config.yaml
n_kv_head: 6
head_dim: 32
vocab_size: 8192
activation: "tanh_gelu"
norm_eps: 1e-05
positions: "learned"
qk_norm: false
attn_scale: 0.177
tie_embeddings: true
init_std_down: 0.0
lr_mult_down: 3.0
lr_head: 0.00332
schedule: "wsd"
Each number is 500 + 40 x the weight over its row's rms, rounded and kept within 0 to 999. Layers, rows and columns count from 0. Numbers have three digits each. The size before them is the row's rms in percent of the matrix's.

# up: layer 5 MLP up, 768x192, rms 0.194, rows 552-651, columns 128-191
# down: layer 5 MLP down (transposed), 768x192, rms 0.258, rows 552-651, columns 128-191
up552 088:500436467485469515539543510538536517491583519523513485461552455452454437504464528496494499487525522480615500517564425473469554475540459483507467440538407476401461528484522444585549392507489494
down552 098:494508461515493528460458498472516535572443582559498439508477527586559476591462581516490493533514514488515437436463420490526521509494457562492559482470542452513450532557573424539507442477557537
up553 113:523530444484528497496495503506525504564548467394490498482564550509452610545552493528533543544485472406499554545484462488519554419435514443496480492568566509507468476515520538481475498573506462
down553 116:538508442528444523500501504493495484601534521470494550539551505499482486596540469482491518552456484446565460586526459397514510506457497453513478598513469517458523452455563510511535475493532431
up554 099:485516495531540549556523572567498512553432497538459484431493548437441522470542485549520440536529503537458522490550532472477422502488529543474521604499469490499404518516478542506513430536468486
down554 097:486510527480473501506451534475544493541505512467498525513515535518473446437511472395498478505475558475525465463420575492512526513528558444478461542507529499450516591503417532467497519499510535
up555 101:526556492470495540550531525537535481466500553475522451492522416532527458423509501528541568533460455455559493524589520521538494524596411506497526535432523451514464484515524589456418507536518433
down555 099:582509506501503505557517433528450426464483479489550497513450473488440485447490487514457430505500454545489496492518458469485424584503534529494477562493478443569518457504554500529460473463444579
up556 103:526504576483495506545472540487522494513482588550477511479474449469487466466507452528448536496452530402510475493488536512497540445494592480490473563499591482508477510516576486484470465435548468
down556 100:530531503459509557474483512476445463572499550528493533462511551546504483482497532486505577457462409391492530472473523512448483485402545421509495497543406470568553508493469449484539458478479501
up557 106:480487533525503498461433500454502547457488534489510461520468532451531549485498454581480512541461495529469553513555501481522403536514555481380533539477546541515484496534465526507474495441510524
down557 102:445498546560601500471509501502452437442550513466509512496507482493609507517441515545520468482419504451455495415436430479494540508443507488571527401506503488481483437487512533444519432501540472
up558 092:494468522459510536532471447500480524482490552521460482491478520407511470500457534549557519450399443558470541457465507471574500500560546526442477491515504513524530515480501482497479469465530436
down558 084:504425510491477458501517484536414472466526476602535534453438498498457398527473477496487488468493419437516412506562538502530535475567469489547498418510484494485437466450520582494523533494522431
up559 103:542536534526539497470549555512484540386488484475555421475550448535474540455443507551468493575520503502428540495563438501495480518487514442470515531491460554430496501532536457525479532464465519
down559 108:511565521470490488499521497525508488500532480439536491527477544480495526505516476426465451508484515543569545450550426511496501475457500551500504543533514497503402483480439511490502501440468476
up560 088:459495485504514461522575483523485429520559490517516445536496510526460500480492456484456509573495476504443521528520439532596485530549471536520494448521552472483546484508492446467485481452514511
down560 088:513541412490472456479536526484501556496472480490535463551489567518403535495454485469495532486484461458568539539469510495509478470497452562530487479527543450448541533520532300461465515506552515
up561 099:534471484516438513470458487517479499524478486555518543615535473511496512463494497533498515452478621427488587536510435520464501466529456507522480532495415544536485483464401476548503530520569423
down561 102:504509470488452463484420496473491502466477475548549473449532514473459470512505536462505455504509525486470479409566468502480494449567476554530439569527493463440521500552515495519537473505527422
up562 104:575506532528472508415471479432524532475473543416486537520529476525498521479518527477515509522520566459497523521490485505503450509597450454543506549492491484488490476501532507519475489510490465
down562 096:544511430528519532487442519532520521549523509531465534464455481474560503447531521462447491535503541496486469554416500471581506501488519432508465525502483454455530509468487566546509498442435530
up563 104:601535524572474472496532477411501411432515526453513479502515515532542475500521508517511501568528513491490526529482541478520546513523464434558486444534516430541461477452501501402544537476453533
down563 104:532469445560522486384538497551490540543444547510478506573499454509445420486575569460502454529574494548512517525502477534557446500567510451470524524560521571477413487548470511483453515489431483
up564 095:485465509508461498473562491435543551527454479537564485516498475469487552416441498506543560520496545514433483429490465521534455491531514488500504514426449526497466471475504541500579524458483493
down564 092:556490524536508506461471449506478468487476418445531526467506514459479539524464489460564468471455528529442480470503523536533496491432555539457560511571483449532521515485425522534520428495524526
up565 088:539581448539489484500461547487501561440426513499474488473532473540517481436509566502413546540410454542524490446475461527436404526561543488481549507454509514517430464467495474533546470529493524
down565 092:475470522453508562461441476572528483521513446482480513507534523490460523491508503472432363557536462530617487516463475465522471518519536498484558484486442501541505522544477475569574504527534550
up566 095:584500514497458522514567507498480530519529575480536561450433507492533507541518513542483604445478537473507571524494491447523485542521533457539498491522503497478521461475506449555521407487492499
down566 082:503447521588521522452481471578486481459527459482452467516497456494522513497468481423511482543469542553481517431520552556524576490512547455521490495480502580534552482546444580386514514549550513
up567 106:567473492462511485518477510441446490539433570556529447491482482460488502465496497468510463562505446507544569436537459476500403512533532479494509539557551485519490483485504514501508561508566441
down567 123:461538560484500431480518563503542499461522521516555609511505489547545493512493483546518510546513434519508514451564499582533524507457456558467525467518479490459507537521518547492514533490556491
up568 097:541474440453492488513477580474451543533513518498469432494488507515526510532552454513537459492454497544456539502562505531481460477428492524445517559517451452505524475479486517496537490420436495
down568 091:491549553478560485546481513551531540515461559427528574527422486513519492392575536485471554500464492571505471509529448490538504612568416466428486501500467466452487490448504518533466534500507511
up569 090:584557470450493485576443501538572530484517564477542517526452540564524534515545519465536460525485448590524514532504480552438522554520514486536442514440485445589512547486483511518448484538479491
down569 087:457515504447539474497500530454596524576543522465527498490495537481492469520542496489604475450439538555464511528519530591524468522506466493550486591469533496429562573512547444483493504474498540
up570 103:517459478528446571493519496384525558472496511548485441483524542495519533524498471512389501534479517447544550537510514595454521524503465455480523480490467512493522494505499509462445536545593451
down570 097:482527534513456540505532508468536541510503432449539439515576455473508548501448522484469483510490457484460402441475518462520493488525498505480529546555454474504556491470497548393631603481509481
up571 098:476464537510491447544553539466495452505424511494538465550490457502494525478479525538519445445440531428456442506565498509518533554490512455521527514484557534464475522505603502461471468460462455
down571 092:472518536512499482478517468558531466429488601481523543436505547517526488406489485498433557477651476461476482446509486538555528507520460528473511493550609481547496459519504543445524451486481528
up572 101:496572458559556503473488465504443542600493549426466484484455492539502533492525534483503468423549496470456498570502516505461472517468478445513548520595467561508469435512533551525387468566551457
down572 110:575542474488448492506447472506523492492570445535566460508478491508502486573463563470526484430511493519474462480449588494539541436590483523468496448533524522476507451583489526436433494475508491
up573 112:501531464490533567479462437450529449503491507496488481590475562482529542490524518476489533539490549516453566485446490514491401480504516445499479516536476425459431378539424489537416519515528462
down573 116:453496512511509466459545550534473551528457509436528439523576516452555504463499496542421444447426438558474475529435524407505530497497456522561552540523526494502525479522489508474448563501495562
up574 099:526533504540472456579484552544546420448492484442454477543435510597499511473504467524502541538589487549433549564529473487493507519511491505431514424498557488456503430436465494543500556521500498
down574 092:517486487531449527455541407438525483495555505515484505522491521477459458539484513458494469498494451532551510511589572463508538476520490447496473478525515482507466513527459503458490526406494485
up575 095:528586462503494525530469533470449522544484528472506467495490407516490497443506557565447393504547551509509590517487498539478448519534467426483548506530561550560538442522485420439507445534532551
down575 100:490444506578517428416504455449498452460476462507473552464538524445466509515485431491451538562486531533537498475475516488536430521484571455507522432512450531542484487543440431524462460535567521
up576 113:538516518452528499475517482478551475423468543543613498517540480522533526518486562529493584482557491519431553521447545522563461499454450426565510504489521505493499550480494525489533480478546485
down576 120:480548409520504530520445510536534492491533478511496471557481497510438497501542480537533404534493448506459530473506497468472509557523457490562469560541463511516537508448408535453478548526479570
up577 087:525463476474492462518561498476552485556534460507485484531509470448464494488510498486508448459522532509494460527471599519473512410516572565523514588458475472567526447491552494481437462448478510
down577 085:491520616509572444412474464452483501425471476523482508516538450494494484552470523555471506513496500531558503542500477474550487499517582541513433511526515497510504463449516615554498566453465534
up578 090:482448514395520546449475484514464477466510550553408473551523480485537478515499494482564498478500416535522483510454536469523485495535515470461469538590531500469467525480488504532452461470520509
down578 104:502478488533477517491509486537550464506486513580495494407462480429475553472542491482460577475479494503470491412463440496449471440412527516520501542514512455492519523464491510583451470500493576
up579 099:545472573507453477551524489554523549449580497491494475491519405435497550570530515558515527462540508429523501516519498546423528554545479493536414446538498475478526588470523473480484455459542527
down579 098:506526535472513483489525531500421465529475486498495475527483476456516498487525458511468539545452525459475500557520483558577529517541512490522554526581551534538567515480597477463493495564498476
up580 102:516483477541493483565500428474500539543413514509507501501461556546479477511492542499520444529511510527507484520486443550448488505448579498540466492486475452527419493410543470506522435536498463
down580 097:477528554458572498445418432495538515540526507469577557494480544438485487463514427440517459476511561465519508508523571482499506480514505485513536572515540426478450441530488536527478484450471483
up581 103:519569405461491507480517457486535559500515533439468469505486500557451532463559470510465505559417501525523532510553483512464440500559514433454505494539469470530506462479502511522454543532477529
down581 091:501484524482483560438453524526517490542443541461510511464538560533496492468537480413534538501466531581486510487420545515523453481518496467450525508458456456420432516513488528517506506448536532
up582 087:506452461545431485535563540484423529549509526486459466590497489516576477458500570444464519463504455552463459457466524481532467512418489548424563553499491463496508508502456518486448583528533421
down582 083:465545573478533535604457446555550489453455486466568503487489456504427526458529474493473493495489545521530520576578448522514489508445496489531498516536527394461538522543527496487534486506478476
up583 092:501478443451505514502483504472518589523484546444445458522442525476513566493520501527490524523506539573473543516465474524445482531548513466479516478467449417509458479466493460486435506518454464
down583 083:495502592504478580479490485513428519560507470498504518463537480536555401511506440482536450461464560524484453541498563515518576459466468448485495501499514514513489529503471550499519473528561570
up584 097:500551489481493474480479508496577524524465509543549492518462493531520480540518385554499517473494499520476543535541518490531478509555483453476505529476547483441507554538492532463513506447497489
down584 094:462510546463487451528467461492360511475479452503474505466513533470516421465498496586483558454529437435462461529489470465471546457468455540483509483492475531549533498531484502464547508533501462
up585 089:531523468453484461532489488526481466474533558533505563476456455573522452420578497563579526464514509462462547529450474539469439428514470479447500444494476472483498541533491516517452504477385477
down585 084:480455486458533517444501502528497477564500455482491503499533574505456518447446583433471413477447547483492392439557514508581571497461424558473465510505518527524548466416524470452490465558549482
up586 100:507473510480576528524570544510483462510536507479460438538513491434471515516498510531404516516553452476521436458526496516518491528429549473500550477574561516483510468474550477553440452561484512
down586 104:557520491506550532484485479491532466476473498488510528497522534472464553515431552509448444484442565480562459405557444480558541522486487517537578547487445359549547554576510408434485497469481466
up587 112:514509493501497510596525482432432468423523478412485414499548526481486557471450504466556578456441416502560469511489428520453498503441573501517483567525536483480514535427503568413491522484479545
down587 105:492524459519532509571532541504486396486504544500535505550464480508549509468516445500553488538558471481511467572508567500561524535443520438481502508482490557493463519422510562481580550434465562
up588 111:509543474488538566470527477521549463454541517563475491499553433489535580527485486458506470481456429516615565473523457442431491488486469524561572554483500485522590508494558501478457495447520486
down588 117:439513483430552463531474537530494477514515543495559516481478477542508546529508548435447522518474489508563559454556460489378541444511539532459468467505495480540532494499514599499503529426543537
up589 095:461535518528548493572586497495510505518469455517459557538567484465525545574512434490480481488518463484555572505513472475452485576451578488514560490526457489553530501486493530489536510508544397
down589 098:502534499487557486527578506494453529502574497512523542489559541548451507588465382576493566430536545466513507477503495479513551527552470453503549480488493575510534565506437502465534508441531485
up590 103:455454476578485487520483522508538504534408467465517507517484551449457535512507446515506522476450419474476451611553407477449472495486506511484534470503536473469463529509496565438440550519469456
down590 112:497462486535507455429521458547500558526551544546468560436551520523489501467534471549485518461547493478473469478473466401484519469449523554451517572527489480498476565455501476460476448478457480
up591 093:538576487515509433503507445541495493438550482497520511505511506539615482452511502592541526462500528546438522486499531511543516485525558467478489562437458492424542530482433497435523498533490571
down591 092:518533542481472500473482499520455547491529530560616542514529530600566401484478467457505528426437462513537529486500452511430515536486453464501529495558516466599524467536532506549533406490502490
up592 100:482553522422475522519532529550463464478543538464524556459496496531543459531451546503481460452499454464527570484484501489415533558525449420526512531514520481471442511402538453472466474477516408
down592 095:540545500389499476523496520523453528512428500492470483473432508503561491467515473529445536499502508467589496620495583454539485565443540458538573483490507460476524465429411521448566523451507490
up593 090:486484456529515488481427470503491518448512412515510437521496478441499484463538508500476476540509554482546460488485532500511487471513503535531521540494493526391489499490489487461450533523474451
down593 099:451538501492518518513472527461440495511577527530542616469507485510438511522576514515582547468500542561456550537543469466520456535480569474487404507438546536527547451437505497456532450516523500
up594 095:546457473489558532445432477487418483502495512482470532524483452485448550465499516498551436472428530504567501562558492509471466484551489439412492504457499527482542504535472540472536439497440491
down594 097:454490517443463517588497483557542513528482423493562492508421493457490500513533488477488473550494491516555430497538502470525532515492478446499488521459485456469422537492505530571437518528529526
up595 098:477542505547470481563487534462561536458577481541491536475486474431468501532519485516472526474567500431472417512502503485552557529453484497561476562527467392500534514548462587467462515469486520
down595 103:474507545479483455532533547590491569477510504427450531521537506490533548507511478524524499433494509557529523452553514494457429450492501501511483478471531527573473507528517454524533410463561478
up596 096:509460518551543509548543494459510494463525453491550459509504505503499534587461527549527465505589459479464519542537499582491447602466518501423540542499439448501517431539548527516469559475479545
down596 103:574497537516511472485462569527524505470444487518501496470544532538485438537530466513481514460458465522479537467500536469429528465531448500489540493502519493535519507542450580476524498526432561
up597 094:561489541547525478586522466524513507512470573462507502457528455453543558526477457589458506559556503469553536471431435489459452513492517542530485464514486501502512459507446511547477470518500463
down597 086:507479500490517574499538551407471468429449490560506472499403509514479519579447455451462491431494484465489513542478475533512399522471501542464495483477516514493532482437577477464536505586481502
up598 094:549455474536467462585520425513545494578535494514498429540461592552516545485482491520529546550581548537492458508486494497466444492463425450421481516497468451448465447494441482441515479523516556
down598 099:444488481521486499538485493489496516482477509421578515452506453507476419468537443550569511426481505580422559435556460513436434522520602559500556598462497455530492556487534551543483503468446449
up599 088:479494447507471493499507561468528460482502590497527427612485524561504525483539519442493478425494515501492538460544500495484484517475514526481503467434554490538459537599442468441497549512558465
down599 086:515482570517528568511506494507496501475503475539432508422501476463489450561420487515548494536437463437525422509503475491514512515463437440496448524527491495404489509431596561545511474486443495
up600 092:578493483510527537552545558550455522522526447576485469600465437532480469521550512462382582490525543465470530500497506529449571522524518462478504489537485516506521551509500497499485464503444509
down600 095:539485472454591545523431540491511443578516492487483533509456624482525468500534540507503541488551575495561389471527503487459547446555557531475506432505505544455511482435531451527402580562501510
up601 087:512442458542463540544521507424436479471606532541427482565522535546520531459560487458468459503504555471470553511445489491562519546496524526555607465545508524435483543530507466573492486517491437
down601 083:497576472549517510527540453482479528500503436493533546430452564472479541508503487544517485482486494523543435557484567471534504520438530572523489511551444470474539567430510400459489508439443529
up602 092:483480539530431481471608528555530440511540460522428484480581457516498601484531501499446531474457480534445485522537474496440490580530476561507553480510551482439607485463528533471517485475521534
down602 090:566503488496497457442482445499515524493524484519525541454470525468522453437592524509485556536527459469476476447484498559532520500491514526466506497458490493454501471500539503511473495563461501
up603 088:607523500544474484507508487484504579522503438463497505480474488504511564469484497529456506521490473542465550461463539516502465517493505496552494498480469519498555549522471530500513550488481585
down603 095:499439550467464462496602425524549524501493519465487394480516532520475472487560516525543507446542489555554459526510499478474509515468487502457412486515511504539446466480441472473515501499485527
up604 093:584489433547443436480485550543573461477504551434485520519450535454450511473487540590553457499518540593546496555489460507587568562533470514486532476425507445504493500498535541538483501513507456
down604 084:498551575566444559470455489536473552451500511524481458441596501462489507461553437539591535490508482520478502464467531471474485509532522460528472470550504442476472494506577593539492484474507508
up605 088:468481472592472495555527539511508519528549487536484487479534457579527534455456504533472457537526481610475505525504495523456538492483480577512422465499512531509506426551529525521489440548466524
down605 091:555508585493447507495499495537569471491511538483468445500437470531518472469527445462474511463496473567487482478536486502547463505515481551511529476514454484507379508521498456579473533552592507
up606 093:543462473482442501544476495532570444576474471483528467414532505483569508477402609456528492545493505614560521516533483439583507505490513421455494526515457517437556516531512542480510484503492520
down606 096:409491432540528510434527468460398566496435443559499451532498500512548479571563462482514517529494484456419471490455506502492451489571436468503498467513517528608496487468415555495512533487543463
up607 102:502473478559452534518484524525540494508476473447481406493617485469571508510487545515427447478492517563482483532508469488525544511475486543507480550511564474472505492480493453528596431445483485
down607 095:475542496498506532524541469514456491464471493391443495504463549531430519526453480514565456541552500498432438516538564445558567474497491500501502419493483533447524502495584541542476443464510506
up608 106:427460515505573471479517490482514581530438502487532580472499479531517583527555496557509538538504526573495470520476505532515491574473483518433484508430539497523500521416578499501510500541472510
down608 091:492513458502442549620509506466538407406499509483505479504487456524574456564460513442518528517466590463473591506508504471503549480451523513492460534533510431536551463530547482452509492524527467
up609 104:455546439487523504532399529481533565566463520546546519562524542469497437486566517514492481536505467452533477436504407433522456501496492513515470493530551529549538550494557492527537466462577550
down609 105:420530521534511472501564584514405492474512461492446551557496542482516511453532455553443498427571461498572531479534508473478519490499518484482500427492424465514403495470430543532547459564534456
up610 104:501563460440468405610495560548522580470506506493556478497471472577525467496501549489539533510481458442487557458538506465410435591511540538486501512437516438570560497551534573529497539460485483
down610 099:487507458503533482518441532508502573526472540438536488520494511528495465430493461481505497541460478521519462488534500492467577428458456456540503440516481538427527490465428534471513484526513518
up611 097:486566586521483492457509542465527478552443527470549488501474508445362535510492515516479469460454437536523573514489498509508478513479467498506519457537482539504480495499518548558505469523469468
down611 102:512503555435462475510516522588473415589456509479532493536525492627500479461545491483527501457457485522501513513472511450447548521556518503560463504559529483387524520445529473542517554552468500
up612 097:528486518544479541483504539475562521488509496500519536506564545548520521506511571498513451496550538500470457532484479510566521503538436459486473502472509560446455438515535553591534455513549436
down612 085:510599534494455480463411497551488467461530481405471490512501491534434517470534464471478469467473508546481441467526584556504526464475580518546567480397499466548490564527488475504519515494522536
up613 096:508464511551545514503528463553482488448482446477482456447518566492483569535572579570460493483421467543481478493430449519451551570464533532514475454532494432452456502516506424466508480478514471
down613 087:458532508497434464527509540550458579578480559534495424541455518562508482444539584495462507482481509501520563463596551488511470491464493558507520535513471449524497562505517433534485537520456492
up614 098:500559491485540461496582475554482393392486510485480478489455486474560551454441489570481571420476435495440493608571496487475489476463475514557451548500419504493554487554501520518450456543498516
down614 104:394545499514526503450505506482501491500551513522579546550499555467470496472466525536517551475555570520481543451456499487497543495569590512508434480551594545557451566487472460575520444463532443
up615 108:553471629487426502514488520463506488512510502517487409451466520485508609524488573507601457497456475532545497498462478546533445504522515470471506529469541480466469515563597520490478493538498479
down615 104:552562502447585462504504515431447505540436548567522476540537493566525539552504492526512505529475458506511474529499514505463466524527511522494436449460480429496493566495500533482468523522418514
up616 102:496521451480475498503557486414519522488531504468486505525501466521473484498486515498552496469489484468501536524467519553569560484529559546474484500480479507473505365549506493492497472557547520
down616 098:491537461489485531433503427484466476510457550467525530475503551575534519515475440515515503516645528552494534500473530537506516563480507524494541467533549504514499558412498562548438492490528489
up617 104:503458438528483488509473499474543503481492519492537539500559521530445458439552476590392496527564436529461521542490576542486476436491539470497491479411592547422556513549552524470505448521520495
down617 098:416452584484465522474488563484406471543481541504552467552493529552485471550446549530447552591560561477459494527530501549479586467532560447435522502492405512530465486556500473551495427496506428
up618 091:513476499440457467473453500474433516536460446540465506467508478522516512524549476518492465478519494520546471420490425476501412517415482510507548477540488466461461527503438538506437508465551500
down618 089:500465505486506507537406500532530460451541545488534525507504582499494491478462587448469512516477529450514538520483501492481454470572427538486489578542479477470526475451562558465556572586480471
up619 099:495508460526451509539423456507504444485468522485493524522490462506536467511529567517480567452490482519436485479527500510427577476446506527522487556487513531516538566568545547506527501521470432
down619 096:428501484527510522429447544427504488479481519531513475536549468510558491469484561552492547515502484605455476506417565556523503460519562472496463500496520461515456537533524473480489475433446561
up620 101:503545458500558505602463569522436495498417488572439543428456539436508524504445457590484490484506525570488496470485527507524480527491525424500485537498531515479487532501532497507495497542520506
down620 103:507509426475415524490510536446463511471539543507503384496530511470512437480463491501498398467582483488480502533548481505365514543480544565481532508429525493485489480534490516493506558446488484
up621 108:465528460498502530436481472514476562491478508465470598471501433512398552485537505508501542509532523568522516527530483569487515497531516471561495501491471493456480501416524532512536489488537466
down621 099:464512469589476423563472463488516465440551481532494500469486493461528569527442504462511525523519592465536500474509472494485531483490495535510545518473499475456466474584460451420594527484469487
up622 095:443481535457485423507468468512588452519477451506524489506436460583550527535463534526560477488464482521535487512525446500489502508495431491488525501502468478525534416496491565482505485514548454
down622 090:498529456533481507477602542458396546506461521484417472412507513454482505450550488514484552506552454554441556457506533497469500540526524538522479538496543514503405526498447536545494484495465508
up623 095:544479472420447448493472505512494522584516526470434527516474477445519433538534482459471469473473492508489619485420521450527554539505480542538524439470504498512552479566538562569520439450548534
down623 089:531569543557466556490547503497481541538439543510540519495591535476468476541512516560520520513501504518498457530468455419456473509525525523514441492506516457435517486442559479483625478548584515
up624 106:411570493548452534526580456488486419447482536588501516515441530547396586483519503519511479518434527526505502527486529477519506434553531555511484514478484554534557568503505571495521487468461487
down624 102:460507483553531512510624461541543541547495445522475499488440467460478487528528428519348482449455474512542515485530438502561522561543493479500474531518481518551503536555494552515480493555525454
up625 129:504455482543484496543573425524516487496577472527479463420577467429473533434459554462473526487483482526514551472489567565542540513481509495479535447440502513485546474556506481502529471470456586
down625 115:488509464531458454501437491525461513420512503385549493478506498480511509455453511500455519510506526552537516482608475478518477567475457493455556495513500500453477473495509460477531429472470598
up626 085:535506525492541487491536463534534482491555444573516537445580489509534511448535471406433556481506523537583464483456468487506534474553455444490556466532510505506419513511466398475509500473523576
down626 096:462464521555516465569523482481513468506442537501543525554513510523470517581508536511525550522544540441473472439493482514458458515511474594441490473456454479376482424518535587561509529496531509
up627 095:475486425470510527487510511435455538449602521538481438586461544486549491515459480509561552475504409509547568474499482507490492541445466471530478542508467516465485486524524475523481405473456424
down627 096:435488467497486499471582519479496481534506479416562511460519471493495470505519521525516500530441494491506480479453501481476447540479554462509544505524443613468561478506501616499548523501510534
up628 098:535409494529489505506514551535569527496486479542414452458474486523506545481521497482468453483530529489502504504443496528525519455575521484468508472558442607557484550500500560429477446459591499
down628 093:532557481421563520512505483505518510384490489505493487465488508507497441506535554455535539551439541508464448443451536426505520456524530460517489467556475522475505537566575511487465532460604534
up629 104:546413530540493544518453487459501538515557457513538453484430523555539507533489512507515427535494481507540538464497493456431570435505500465553504578451536493557491514494442516462408502558489510
down629 093:490505497512455533466552429564534484529509535563545478486555510443517472474458541463589535549530483532479527492532502437518487509544512488500409492522491446535612455461489534438418495525517543
up630 089:466517454496476555524442502474533540461522446499468482507514424504428442537536538508412451500614469482553482493462478535501485475571464486456482534493462504558488497440523463458598463473510495
down630 098:467441496515467528498488424527511497530513470560436538511560438513509433505502485451556587489508446499524473479432513538551486575452487459434484529540603511494523535446497514477524469429485468
up631 105:521444544497508533493515483475503521512487482496548456536481476519523440536504570560537477463435478477495488443496448492472339560425401494460532585566527540498506378516496508510478504570488453
down631 090:472514484589556437497438488519517539486439481493472514492475488445527480531526540472464505555495483456489426480453532530504534473521447539549508506474435491576513470536541591421502568486562555
up632 107:443462530474524438406518511501531506457548542531564460478477446568507539497535500490479478462494480455465521553580507495459450518465569444423529473485531567516504488463469535456555525467513443
down632 108:502490544444516526475459489512522475440501478531528462460468501514525524480476555465525411550508548511491492451450492471489530491517538443517579523526489547538481497478489418468498477442549484
up633 104:493496472491516529490501460540451587551497531510485529557533503494503521455510512489549544521536514476510564510573561495508516528490460460593509452469570516520505451504588502516509462548552523
down633 092:508508585525505598507531588502512510487491507527508458480484475483477522447545464543486533507467447464486497512513507477498553554516496524510566524567418543451455552541513428418545515557478496
up634 103:497543505494515472543479447480567504567459474505427399562463490481545524507504509488499508449518503460431530474468491506455508511609445488519561493529435532532548504503486490496521504493521502
down634 105:487549488467542484483561467580491523520427459500436441549558540491520531544537472508484573468524556501460537495391510527542509490559478545500480474490524514523489526549473477522552533524440461
up635 088:518470443473422552535440490442458446499542494517490548462502505516478526553456465540472556472585489564542551489460526467545503514489535495523447463460422572460500468529562514485486520528510535
down635 093:447566506490527572473530404461475520501498557456559514479538537511567517485504537544515547541486450573534429460449527477482499525452539522477463523520445539387506506516525445488502576519474489
up636 091:497462489512478435525532546463459477530459524509526496465422474505477453553449554508501430435547503596519542449514421475485501488485539435517457513556464492475543512525462533545535444505441478
down636 086:507499501558523518513451521503578510499513532464531476502493540547543596460556497488533536506466509491528573495451525562413456443527486528522504526516466516548447454490580580491500511555513547
up637 099:537511520519505471511519491407517508495505475447502472502510503485564503505488509523521547501533510462429469518530567514557496529553560477536494581579470478531473514465485560501544516553496495
down637 104:478544584511471433497418533556514540546465426541576494505481508477439540492516483490519558496471490440515533542498472434520542549570510425502455543551490479485454549470494527513578452499535492
up638 095:483546445470513491566526553480517434501450481530478494532556596446546473425518473449494499476500549503506473523542498364490558455398462452548580575479475511497568524529507512465455529452518527
down638 099:532510594440482483461488527469447514474502497554549483545523579494534560525504576538451406508573487557528487493490447432481512403471587450535551514480393541443517514494498423487521474445506495
up639 099:460473457479498567506475525390428503459512547473563440465549497500457591512503494503443489564443554547521485529549505495487528551500520499524475584452540433528489498475387477478459530438550558
down639 097:507470482439588561472475474509515502602486597556490547502475433527492514539508532590398471504495427418476530464503471510530477517575499454455448471570537457434452535504558401482471483454526431
up640 105:550507478561531508473495478476527439553622503526480527572519518570493501510557490552482500506501559534510536458548479514507515498533463519537507530543487542490484400472517517519518533461487605
down640 083:498506505419520518532432457482473470477430531434511467493523438514536522539461474500514476521486523572542494428509527471481475453432538451482550527504540504501484572506451594520547420520543449
up641 091:506486505463519514539582471567539549509581530564526515394574475547459514460448493531513531502466468552508513464538535516391518512509502484483521526482476497569506568487487517487490462488547493
down641 095:543541487523572493526470540505501498528506557520469523451546532528537425525479532512537432484497469511474484456468492551399473398476526456567464467479508437566475563497482547528447511447451597
up642 095:533477560461546522447472500485497564509548498465466543511419562584519532511498494577494453502492571524525523532492465535478560525501559470513559530526526453555463450539555525477492498510493374
down642 088:416514434488509437429507483519504459506518533507493558458534445460528524536493430504488579479474480433493464479545472528523483553503524542534517459389517559503556504434559472511508526435540556
up643 101:442469504510457484490510554563529580508478479486546546527570419446493579468526464528528498505435540426513434514469572468515511454527539421512545462449469414570462515509499466482502525455520477
down643 093:449476525563452569532442497546451482537499471502544533460562527505490558525459576467452527523596424479503501469450511454530531491497490511538507567488441403529556490487483492492478534507481480
up644 093:556441502460579534531451533559493542440474515570536530576516486483503521488492554479510529490533506520542519511467525495533535568525476583459536547446525448520482521520553489511458491502492495
down644 096:425465551467512515455470501505493477400478545414515553506498454545488532580462457520507447474511534465477513580534508449504462531486432462478477414530555536524527507481499523521520514530544528
up645 099:511473515551519497498462472448453520466515423474486514474462503580465557480540578516481590470431509521463522585466456497518466535510448552535496535482490504493463446480542507463540509541567478
down645 103:459502535449499491510514474503508520456460569475541501429431559492514502535493486493433580491479496475528509505472476507594472462512421507497445531504487468470497517513456389498548426579536521
up646 099:509500490513556488589535555436471549506485525546453411513534572512483523442486464535559520519421474503555529537504489508477488469534503489518449521469543466513481520546567577524460450537505531
down646 100:484547517481499472479519478472442469506553498487478463499493501481479491557473467535541552492565488489532514595583511496483538533539507478522510465481487487572512539497542492522622518527519456
up647 099:568513476520477489491455467478483502491502448454464500494494503450468507599451547515473541569460488482470457468499510493475556492456494460485587519448531534473530507535487494546503492489419410
down647 100:484506534423461470526506502511521537548408486484463492493490533456416498531535451524465527513505486533575508451513515466458463469485397475461486498515574442508429517539456483540419537457496521
up648 102:447472521549480525550564479515529516537469440609433477500445473458514509461482543538486355451503479470463457478499450476523488558548523447462458522477517506461477489452542494469447526500497473
down648 102:554464492485516494473553488520578526541470570570487557489410505462553539486442496511477479471546518469496531420480481466555554542532491419447510474516503472492521563394496446464473456570529479
up649 103:530556521456515531563484525501489537534460433494555571478508484497510495466493575549512530390496514537502526421574521442590460526464452471442502536452542545478517467475492512535500539518521498
down649 119:571418429516465431474526524534505473482455468501503486559497547513503517526469513557516468475453470441499489491467504516445495548463443520449501445561487484462454495545527505480492466490513440
up650 117:592487489483486428509546552481492465514490517494537535477533536496505608514482470489570491550498483502451439487438489485509505571474520543508502459469525490508551609531494447442551519448527454
down650 112:428488528529447467469525520466477553514531513423523498549476500477580514469614514494481473477508451476513508531430501443485497456479518536479535499532516497521493529446503477413554546509507521
up651 094:506517468441531515586477457506525548527459477511586535423456467492479419413502514479506511456453525477392524548444490430487523529501510497488539482521484510484451546466530509462457624529509503
down651 090:470526549544572530506425514494492456476472472484505524506480494512544496523519426531538481550435522528486519477565482492510484477476494549449378558516436513497521512581584572451436523483481483